Each number is 500 + 50 x the weight over its row's rms, rounded and kept within 0 to 999. Layers, rows and columns count from 0. Numbers have three digits each. The size before them is the row's rms in percent of the matrix's.

# layer 5 attention key, 224x224, rms 0.195, rows 77-101, columns 168-223
116:501495452556565462549366428555407454582497509425521474546543442535488522451564447502484468457490462532368487479551536545565539496430501462516574581443499510615528489550
119:532509500460545474473487517506500451437505490566482437497398455451483500469384446508536473564438473413453587539514461501558469489472526605439466525562527603437468422589
121:480543464523458484432405466518519472511457570533494501545562448450405489457574429512549521517607485469593509521561531494444591483441541511538466532482443526546429507507
125:489500460494559507464574387574406528462465602468626466399463539524478515436472514505483508583563492494483469449551608418490535487480499396436536467559553491476431614511
125:495589423505442459560457458500498455554507538484504471452458565484471453457537450442442505439476551628501456471513538527516402476551531550548478453388480393451505540552
111:379563491363589554586472532508520518516461539493535572487477491458494501451508482458560452512405485447386505478456475453477532524434366541482558402520541542540534542577
116:436533411524447580488421477465485487479411557495451534440599552503540485624435500514508470493486497568470459576494527476562537433413546463455497459535493491544467444508
123:427503437513447509476524461490399512456525539498527502510487376555452517582541513516469599465524482479461556488502495526449534563557612581545535470480596472549480560464
123:573578520501495586472499574510448550498506558478557548518527582534566405462521494528517556475590543503497593461417490519505511562500494511444549508427487477522462498535
121:560480475451419475432545477610462603491481498478479501475527507523503457610546608459422539543551447560460518409561615564536483393527483583443519516451520488425566547516
120:531494492477501479432415507510439569492561462503503432442605544609582508525479550454525456476501537400514506495546517479457574482588507536477512594443495457615489515464
121:531608483505519488452446427484540475495514530509501594508492482524428459540526480505449499478538541577512564440488468500445540492456613446492551440386589565477420592461
121:430507488600435497525500475612557479482554477521559470471559438522490522533442510415477513609489454478537523460463655528649534479515525482553430520424571565491476408478
129:387485475490510576480524497565467551570628506523545495511528472464538468477565452507447605498556563480538543450600551534460397513449480544506477544493527477506532468384
113:468486460559488497505557481461552541559493536458470494434539511516540541484556474507527490474379608474553501517470528510555425513465556438484580568574473443475459449472
123:531434466554432582469479417544431492516459522529488453516454518471445560519430484476478438514487476558554552522570501509477501467544526558444541481473575523494581486507
121:532448448396480497499505461497524441523554552503385513581583438576601477529478492519476456443478494478452486511556493509515479450553502432573467455530517565515460514484
119:570568479528532514492483513524468545541501465432457500479411448587568499515520527555534602497501564429444467471523522530580467592418543483473548501416472488499511535552
121:563556570540429524587532477582518454492451547521522525483521565490555525543447545590502544556444370510447499452506463515447592492512505595468436495457512537617449489503
096:520438545455562517465495520468521425496471486497424441476541559478507576431474460582405590475552491456539541503409450525518521437447465556584443462465561478445463533565
103:510497555534570518569561512539506555426512475500467543544414570529483394503539529541523499504475493395535533519433450450454441573444484544481444513593460480473405504548
094:493509502527571528451367502540500546559514543553565508449438484393458570436484437488480474528545533455541515450568552484555454564504459535566467479517658408491478428457
101:544533541510489559315447483456462480489536517424590495534439445526546486583550469533513509476526418446466527483557529460513497450523563444525527515411526513470495588467
104:495601543548469577477456430517384453497564427563532416494576440549449431516584390528426516572436571490439417546529451549498497404592483512395530521523546531522470541493
091:492431507462485425506526502436502490472492473492563434477538526567499539493415455396489491523481522407488507472431494481513565494471451478541549483484415458496468486536
# layer 5 attention query, 224x224, rms 0.198, rows 78-102, columns 168-223
134:533459514531499577525524395524510548474573482526575476565343464541494494428556560539459483524514520505540451565516531524508482486565492468454543511516503606450509532479
142:382538512467556553576508484496535508518548538492620495469477550493497482449506535427533628538499497628482526526582572513479458454469461493540491494475514526456517431489
141:460410522547512428501545441519468588477436462542516427465449529519528471448535601475472503532481558440453456507446516486517534491504499585555551532471503490459473456385
140:488590408523468412502465520456534508430417562410535397536651477499550522570513446413466546479507554548472470502394506607498404539488588577515524570442439426513520387513
132:500585469521634600492477480571479540449472436493459476443469461482514545487469473446490436462504508538548414501461513401482498395398420508484453475460544424564488564565
127:510483476462479536481419449416424527534535597497492473483522549473483486455419429559445402510498418531545491535543576522568519514413460545449446563453466450503476531509
134:510528481526438457569474468442416503560515487433492514460530373516453430523482438496379535430491519494465424524491466581539576515562496451562500471505434503390495519365
138:610428467455603497517471479508504363523516514532509489454511444529489494491501494456513358519553489517521489590446465540486559472507459505562512529456549392508498522493
137:480476507516518469415539520407547508398491577549557616399455564564504481505484496521480565411443482467451588455424542547504488458573508484568501479454547437552577562576
133:561455564362544403539469528521455516481539577467483519545485486615534583444420515424490463519531489535555540517588450489513550568489531520501522514435490506482528573501
138:508524561481541504483455457435552515542510446456473472460553520532513486547531550450506492419499545562491484409519531437623496520512521369475480437415543580474482414475
138:521505492476498584483636504424541530466415531549473529438376577442475490518397527444509553625520516577446564509497502436462541504586502456451424504597556510486524455568
141:447424547450407462508600543488552537430582538574442492475464517485554514516493519500503369509424565494519550439476559501580542537545548551508469428538410519493442480506
135:483544434463539552618480515524469528525530473467424535590467477544552517562395564507619451622407520521471548488534533500568582545551499491537535513541508471470569548544
142:490454541478494490503384522532494469642443462543456459444523457599533526429424561556391518480525512516452499559457471503497427408549513557439582554563445434530466405592
135:462489438450486510473529514449516438538598530381571535502567502531479497467497504580482536492552437550613469416520614524514463497472439552459516564544556535539513610485
135:536477475548561564551458504449418482482508504470436531517454432519560392385534483504489444521547484415490543537539476498631559565476512557566467481486408427514473467507
128:494581484596462441591475579453463538466562442500609455452536560486503519540462568552528585484544465481519531568485534525513462465485513475509539476467515547458472532511
097:543451551457551465461411540536469495521481555512564545506479509466492501493517375541434419476572367502511490502533513500520453505477413485491489504526513474490541498502
096:580535570412484545549503505539446486453521511539511451536419476502407493508574427485576511607462438506445498529513648462549545468530513513495523498459407493564466492423
091:525545489423492541500570470457420507503541561513478520468476474468502512530540522485435451529527472459549496499502502467488483447504461534459467514588600600549542561466
089:539464531482571550499497518431609465534473488548543472421491452521470468555447566530584486463495514562414516510516500397420514511446390558543453518460516459469523491439
099:475500479528472540499461518532423574555490519490467563431406494620577526570498530503570400539563465493462378500494518540467549452540562536492437533502515480482418478560
092:418507450571426436517498494399553444474389466471559546478410540414523529473517496510499441579632456573503432502518534490450544422491443546524500573453458508550525454521
091:466472577473450486559511545369510481529479520585437490546476527398542534536489475597532464371523495460543478510485429540422522363507521499451457419469529534472421510462
# layer 5 attention value, 224x224, rms 0.237, rows 64-95, columns 168-223
131:458499499525453546459597470517523454598506552537554588499519463528471486593535446527502505524518607383548505504477541371515521493400504444502535461476511526375412493452
131:488450470557546562496483379479501556448532500507457509506464549473574536460549528429545498629538534516470507418447535628477481400529465534494519491462482471452588416553
123:605458472441480423489441491493530553509459497472528479537495497552541370503437508510564487413466504501569444491446530522492467548531484347615471517528428553435491517536
119:470479527448383488565470607481411533517422533400493510456462598513530485487524500472572587562490512432466526574598390460520446460531509410483467429491467530412465444590
124:514525427405552506596506480488433506538473499538536587377469562465476521541516461436537512555512459497472471513547500468538521438543500482462527517429487439554525528489
134:486491465457605564460496597502503449532499469533525610596483504521547511510442474480530537538560530438409482580554518512530532498440495513558511430485544516552569536529
121:530571478550455546474562525613487492541465407476492498535529451474542508496500388610482521518573541513467512450495517559463508528419513494418454549564467369478541497562
131:443446450470505544476476564536465529546560437453473563477532478601620505509498525500440471480480517470600431502537520526557446420507546475525517558573444548426496546420
119:556538500520472505565574494516516572477556517445479474466469459447441536497465586583511517407564572538452560497478528569520514469580520492547584495531494576542531558451
127:458466478476412496518570476462496482532378528576481600494546507395550536514522552458496434498502482471580506555464434606547646568414535571456520506442327521464514502554
129:539508454448507545482506480583577461411536440465493425494581462582491564414501538455432494506524525601577489535484489486513532492472548518514552514554528457473575464541
115:476533460456501465401613429454555534551524495560551506405423557497491501519490531407504454608558487476429502531543493570505416461525577576501477458499445562451435526499
133:445538462505582523591491523618419531425506474488387528528544563427557507488481453430536407441495459463421534486475524549502596519563465506600471493478580419417428402498
126:476495408595524494469452535503480441558549548535358413473465527512507496515566553499470459549553501462516463557507527477478481418544469528461455451508425495546367452509
119:509476446487475477563524506448532473522580554517498456581401550456497486574513537464434430540542473531506494500558474602411515413437407519513476467532509496497505479532
126:501443565513495574527567515495498502391506424474445483602515531523485450469420638465514442482518564574496541417490494502439561498472587536482541423552460475519592485504
124:512494520526575531533434596449475540536522554458487521475557503555429510473533470567490501518553494468467570484420517466430484488413433592453458533504515507600420468518
121:375515447514495464567453451469477559525520444563512442477499477451589479564528551480497504473524509500463460528500534462451448596500579492527492439480547513471548440438
126:457409423490498519516464479548534502527518578488532435479487579485611554552450540513517488466524480508550352560466450533458537489481465546511583543429548458480523497562
125:484585609500564525502531472534543437465570490543475494437509518499527549520558578501432442533536588486479484461559483456538466531510429458506429508445514520490535494458
135:535479469620474502547471535552459520514418506551494528477529500522503503545494555565535446494417484498550501516456462432486416444473540444541434529583573551450490503490
122:502536413544437500541391441416496495429522440462485578511433521571532401462572587534498541418509434405503525557459473514528480586588581415516613576524477531555479470510
124:568550451581505449502429491507508420428519567436495442398443494552452487406397461463485509417453551491584467485542553516516517570435550548425532423500514458483489482494
125:427577503424518431608471510425537533536461573408535507553469536549430505527588528433645520558494506531509516480555564512464411534511390459534524545522575414511495532475
127:468531534529529359535449517505474456434497573541548591550549390454495463503501448546459440533528417492502555617496500480530543583453584510494412556476435498494581505528
124:490491547425530562433433425507522461574510547406482394490537455523571495488417526564503453525464478489442511436518477492444496547499547519511476588504469441449463498566
131:437507416509556416526519535496475577602514504538448545546483530487503461581503432490470576520388485494502585503499491495542597523420516464467527479500503519450520546533
128:477588460519467499475484520484549436404476558438525507522521551542487540519425458467440540575554555471542488508559402445491414552446432448452443452476505492523509543518
123:417454498556561485489484490540545396463472511486517496439476483506570324522549515578414457581395511479389523537612568540395504498503448459546553471535547522584431486463
133:592541379464518444570489444528505518600472539582442452558472445454494481541562542407505508441575530545449595417478515390447482464522512486476492469635523497471396437481
129:534515438520496373457432436521548530580469476465447441538508492508536385502480433459473541502524524484436466627479540534521547443409472601506557475516453492522482460462
130:523409482442571547545506564584468399516574500547451505487459536482539448444429553512452478590552476430566536475437514473529494540538477463458454400514504457487500536492
# layer 5 attention output (transposed), 224x224, rms 0.202, rows 64-95, columns 168-223
134:546372579500542500501503516571479584530496453464472512425426536484478466504452448502476606441428379489481525570547478465410437419490447468523581507531543514549555529532
137:452521446432517544405489478363480476529532595476413410535526459440532504541500467564473537536441460398437515520557445413558422528462528509559592521492509425495517556418
130:521467541445483537558568506519473393433511530582495494558538531439455514497516468443535442508528595565458489563504522383505497489469460543410510470503552410542562518547
126:517540487453515467555505396431548491460481561528558488565499345487478506475459478428436525529499650525517475484656485555479544409526458548480477475480529430549508529464
133:514426480589522392456482550405491490443479619617476485631565500513493446527451483582463568551485530526576470504409529596498512448579500417512422468537491554499506453465
138:505483535573551485478441582469495475595595514448551502522521602372561439494531551474545414491517568580420436430474512496543483472547555480507424498436512544422433476440
127:482489424570520483467508480508487410521601501470494514502589496537508506484497503355557476415563422480529468532543516580505478459423515418510579442513458510535519537576
137:534529544502543606528490493487532486524451615516567471422475552489539574573513445474517580413554516619512454528398566524389445510461423556458611427386521559506542476463
132:534443510562512448382418580503451447625512534482437366527481491476529479533509619455469453540548523452515599532467511509422465503541522460484535462477511467534512530478
139:510400492441512571507510493530604487548536572442486418516487589583494610548473562438476552507466514439526458405477563456526464513572537421574495552583467491570515491523
132:465603439411476527433549507465498488424460527494468539563428422448494507542395553555536500525655522579400500419492582518454511555492461364431448502410538472457482509472
132:524482533455556527490513456481467609499659456355484520461535419521490476505542464560491463432601452557446399571462537596552510457515451598635568503617438504432599522437
131:520484529540582469490505481506526494499550500554447581540427398534505510512505527455521509435596389518546511521459501517515487479470441493416529488493459497552371482416
133:472437483553443495438422423504593616555434550494564506531460589585512523500479537527488502473508467513476473497526524503515586461550528505454602590447485463457443573404
127:500483484611527497496492487489413654465469446514513471510570548504492510402547482527456459508518469555481477553537436467446559561398477442488518465556558511507391658419
134:500521548484543552566438508527509536518440505547574611463565468471537549484470502463558482511523465540554512537507535506467535487549459490584541466516416436548494473439
126:493553476512492485500499558567540424481510596523485594480570500497612527506489519480488453487386507507537483531501460516561560460594553444399553416445595451344522451554
131:577465513438410511488502480548429449519449372561569401534485448528454480433527557535447472424552469450497477597471482509486491414512526498469440493448527549476611461557
132:487532490582544497540527513505537452552491560576501423418487450533496405451540410507502452416538529520483570410510524495488527453503518473457493541519473445562498523404
128:414504506474450406413559515514466624556471561517505511441509420491562566468467521428427455414570552576455489524520485487545467438520501570496506500425463464414536455546
136:526460552518575497496495599459500527481528542467503486562504472599465470559444597595407535522500535455535484520518460535452504544402484366472568507509561459505555448537
131:510573462513531480551474513487500530481554478612508480410506538617416498531495491454432439539528559543432555514427567497483457409427502531584492460579580577480478538520
132:615487379517544469487582469464496663578461405492506503534483510542460466570538514425525522449498546490464533519473520492472432546598455444493362511517458449415474595484
133:528452509525357539432600597573494563428490558513475537580493590521463432533510454495528406518550458451472518597515528574473519485554503468524537417504511489502528470527
139:598523550522497435454496552576492536517431502530531513546415483523487515495389392461468584530477518487413400516473471479576511536507562540504434526621511525576557514463
131:581499460505493522478435534532504434538537512525560507400551488593466472529489495531508546482516528566476547419455448458495489497522396512542532484495484561556477556474
135:557446425468562500476400527556491496434543485514473475521503489445537424552493621532517473559403512503445480610509605442430432324508523414435474555461449485596533522493
134:515561605555423536494481472492437515490436490483380520491515461456461459476574435505409560529482503518467567427562601513490529464516544397471530540410502595493476499594
129:488503512557489503546455524430484417532493386542433461445385452490493507446483456506538430413513585532573518471436457423535511464526508533538481537527545554518477528461
135:413503501493546459489449510503525481466505496483607515469543593447500554516494424591487441485553478421441430504508558545483411587509536511545514470382496512540570572467
129:534492517419553473504469536488518516382470534571499444547474529449593462455455521527533470504530529505450593504459478524516436485474527418448405538546463542429498571463
133:500552456477478411534417564417493497423387498434524528500600490471547498490607473465479489445464525537533412520590418429566555407496453461461533525516412520501546479407